Weights of a small transformer language model.
Size: 10 layers, width 448, 7 heads of 64, 38.4M parameters.
Architecture: rotary positions, tied embeddings.
Training: 414M tokens, 3161 steps.
Each number is 128 + 32 x the weight over the matrix's rms, rounded and kept within 0 to 255. Layers, rows and columns count from 0.

# layer 4 MLP down (transposed), 1792x448, rms 0.062, rows 174-184, columns 384-447
[[176 116 177 102 153 136 152 101  51 112  74 105 180 133 153 111 129 184 101 191 149 128 116 142 107 136 186 108 120 105 201  85 137 138 117  65 147 127 152 174 163  32 153 113 100 137  88  95 152 113 178 173 146 162 136 164 100 122 157 138 139 201 112 187]
 [ 93  89  82 150 123  62 143 125 133  82  80 135 141  90 113  86 125 207 118  73 147  92 132 165 123 163 199 136 144 123 120 156 126  78 116 104 130 103 177 140  98 153 136 151 163 141 128  89 151 154 100 162  99 122 153  71 167 121 133 176 178  93 139  96]
 [130 137 134 113 120 122  97 176 118 121 131 104 126 128 170  89 123 163 178 173 122  92 105 104 115 158 124 156  87 106 157 168 103  83  93 143 152  86  93 164 161 130 142  95 127 151  97 127  70 104 148 114  94 119 132 154 183 146 134  93 131 133 126 124]
 [151 106 129 194 121 106 147 154 164 131  74  90 121 146 144 144 104 139 129 109 150 118 144 140 190 140 194 156 149  93 146 140 115 174  48 145  96 120 165 126 134 165  69 126 131  65 168 181 107  39 138 147 149  75 182 104 117  94 130 142 142 170 152 144]
 [171  60 107 182 141 175 144 125 144 178 123 126 150  72 125 177 164 217 101 136 172 114 172  92  96 148 105 135 205 123 144 132  82  73 117 126 123  84 172  94 162 158 132 123 105 122 106  65 104 107  67 124 132 157 137 108 102 122 151 149 116 126  46  83]
 [131 134 125 127 154 104  93 145 145 130  97 161 137 147  95  95 139  92 187  89 104  93 104 157 104 120 164 121 176 112 126  97  68 179  98 129 150 118 107 102 112 141 107 158 136 110 129 151 111 167 152 119 146 164 117 141 126  88 134 120 116 161 100 169]
 [153 125 125  63  40 135 136 137 111 124 218 146  49 124 159 176 144  77 110 168 154 119 105 120 116 110 127 175 150 137 146  88 134  51 120 128 181 153 146 140 115 130 161  94 175 133 149 128 137 156  63 123 109  81 161  78 130 151 137 159 115 178 134 105]
 [165 106 104 148 126 143 127 128  88 128 154 127 165 113 129 135  70 158 118 163 185 122  75 132 133 127  80 133 159 134 121 144 162 139  92  84 108 125 129 165 129 127 150 116  63 139 128 151 154 131 106 175 114 116  70 140  97 167 141 121  90 173 149 133]
 [157  63 117 132 179 110 162  76 121 121 132 182 144 106 116 104  89 115 110  79  92 106 109 108 118 124 141 161 165 115 128 175  92 122 125 170 121 120 180 145 135 136 128 106 123 214 134 168 199 174 144 103 141 153 142  99 154 163 102 200 132  82 127 122]
 [126 124 149 151 215  89 153 175 134 111 124 141 176  95  63  23 177 149 120 121 113 148 135 112 121 148  86  95 134 130  48 121 129 108 131  93 124 159 125 149 138 155 153  87 127 101  90 124 101 172 154 124 133  99 130  73 175 156 136 112 120 104 132 179]
 [106  91 135 163  99 119 112 173 123 158 124  79 113 143  63 177 107 186 119  83  82 141 136 113 122  98 170 123 107 123 112  67  91 132 166 128 105 161  95 144 113  81  93 136 126 202 145  77 142 112  88 173 179 111 176 135  64 125 113 111 164 243 133 119]]
# layer 4 MLP up, 1792x448, rms 0.0713, rows 175-184, columns 384-447
[[176  90 143 131 134 111 114 197 107 104  98 121 168 161 123  62 141 146 145  70 136 121 139 167 158  91 122 158 152  69 130 121 112  79  78 124  79 191 130 132  99  80 109 125 115 141 165 193  97 165 186 132 124 185  63 134 161 157 143  94 136 127 107 116]
 [138 125  88 136 140 154 183 105 105 151 177 152 113 125 119 154 124 105  82 140 153 147 111 131 141 151 170 121 102 147 138 114 146  60 178 107 104 114 128  97 130 135  65 163  72  71 123 129 165 179 154 157 154 145 147 158 153 108 121 156 149 109 153 149]
 [139 124 149 114 114 166 110  86 156 110 206 140  96 138  64  91 136  78 172 102 155 125  66 129 112 164  94 171 115  73 127 108 131 110 107  85 182 127 141 136  93  94 138 155 117 107 123 170 125 102 120  93 125  78 146 143 132 144 144 119 122  97 139 131]
 [120 141 146 116  89 107 141 132  75 124  94  90 173 194 106 220 157 129 138  93 151 126  85 137 138 147  82  87 163 134 119 183  73 118 188 138 111 132 158 147 124 101 190  36 177 103 143 168 141 180 108 151 140 188 191 120 126  91  98 150  87 152  80 161]
 [138 134 139 103 139 141 205 141 110 153 183 148 112 135 152 154 164 152 117 125  89 147 138  99 109 132 148 145 144  76 143 106 178 122 132 123 172 124 145 141 124 114 111 117 162 138 170 137 119 109  90 118 106 131 150 124 208 137 124 141 124 107 127  79]
 [ 96 132  92 105 150 175  98 150 129 130 106 129 177 136 133 140 135 194 102  67 141  95 119 109 127  93 130 139 124 138  97 119 162 134 101 125  89 120 154 157 107 120  82  96 112  87  53 114 114 125 100 111  72 160 116 123 172  87  36 138 110 169 104 154]
 [ 60 146 165 147 103 153 123 181 112 172 116 140 153 177 166 151 166  79 105 139 129  92 142 145 112 149 156 111 122 165 147 162 110 101 145  95 157 140 148 105 111 126 106 150 103 195 139 105 125  98 198  73 150 137 124  96 110 175 126 172 105 123 117 166]
 [125 120 116  89  95 130 174  96 123 159 141 131 169 129 149 124  95  81 103 108 139 144 127 161 151 110 158  37  84 138 104 103 158 163 124 134 153 173 125 144 162  41 105 119 111 115 130 166 103  97 109 110 163 136  73 127 172 116 124 142 192 132  62 126]
 [ 84 127 104  75 128 141  87 179 125 142 120 100 125  86 176 116 140  84  83 111  79 161  81 151 138 161 110 212  99 117 149 166 124 195 153 201 145 101 127 126 163 128 141 133 139  76 147 140 111 172 177 112 153 126 113 141 169 126 113  62 178 153 104 109]
 [ 95 175 100  72 155  83 105 129 102 145 109 142 184 145 107 107 164 153 140 101 134 117 100 100  73 119  96 100  85  88 165 115  99 131 159 164 109 136 171  87 119 127  91 109 210 140 153 120 104 108 127 145 131  87 151 139 114 100 114 175 117 143 115 226]]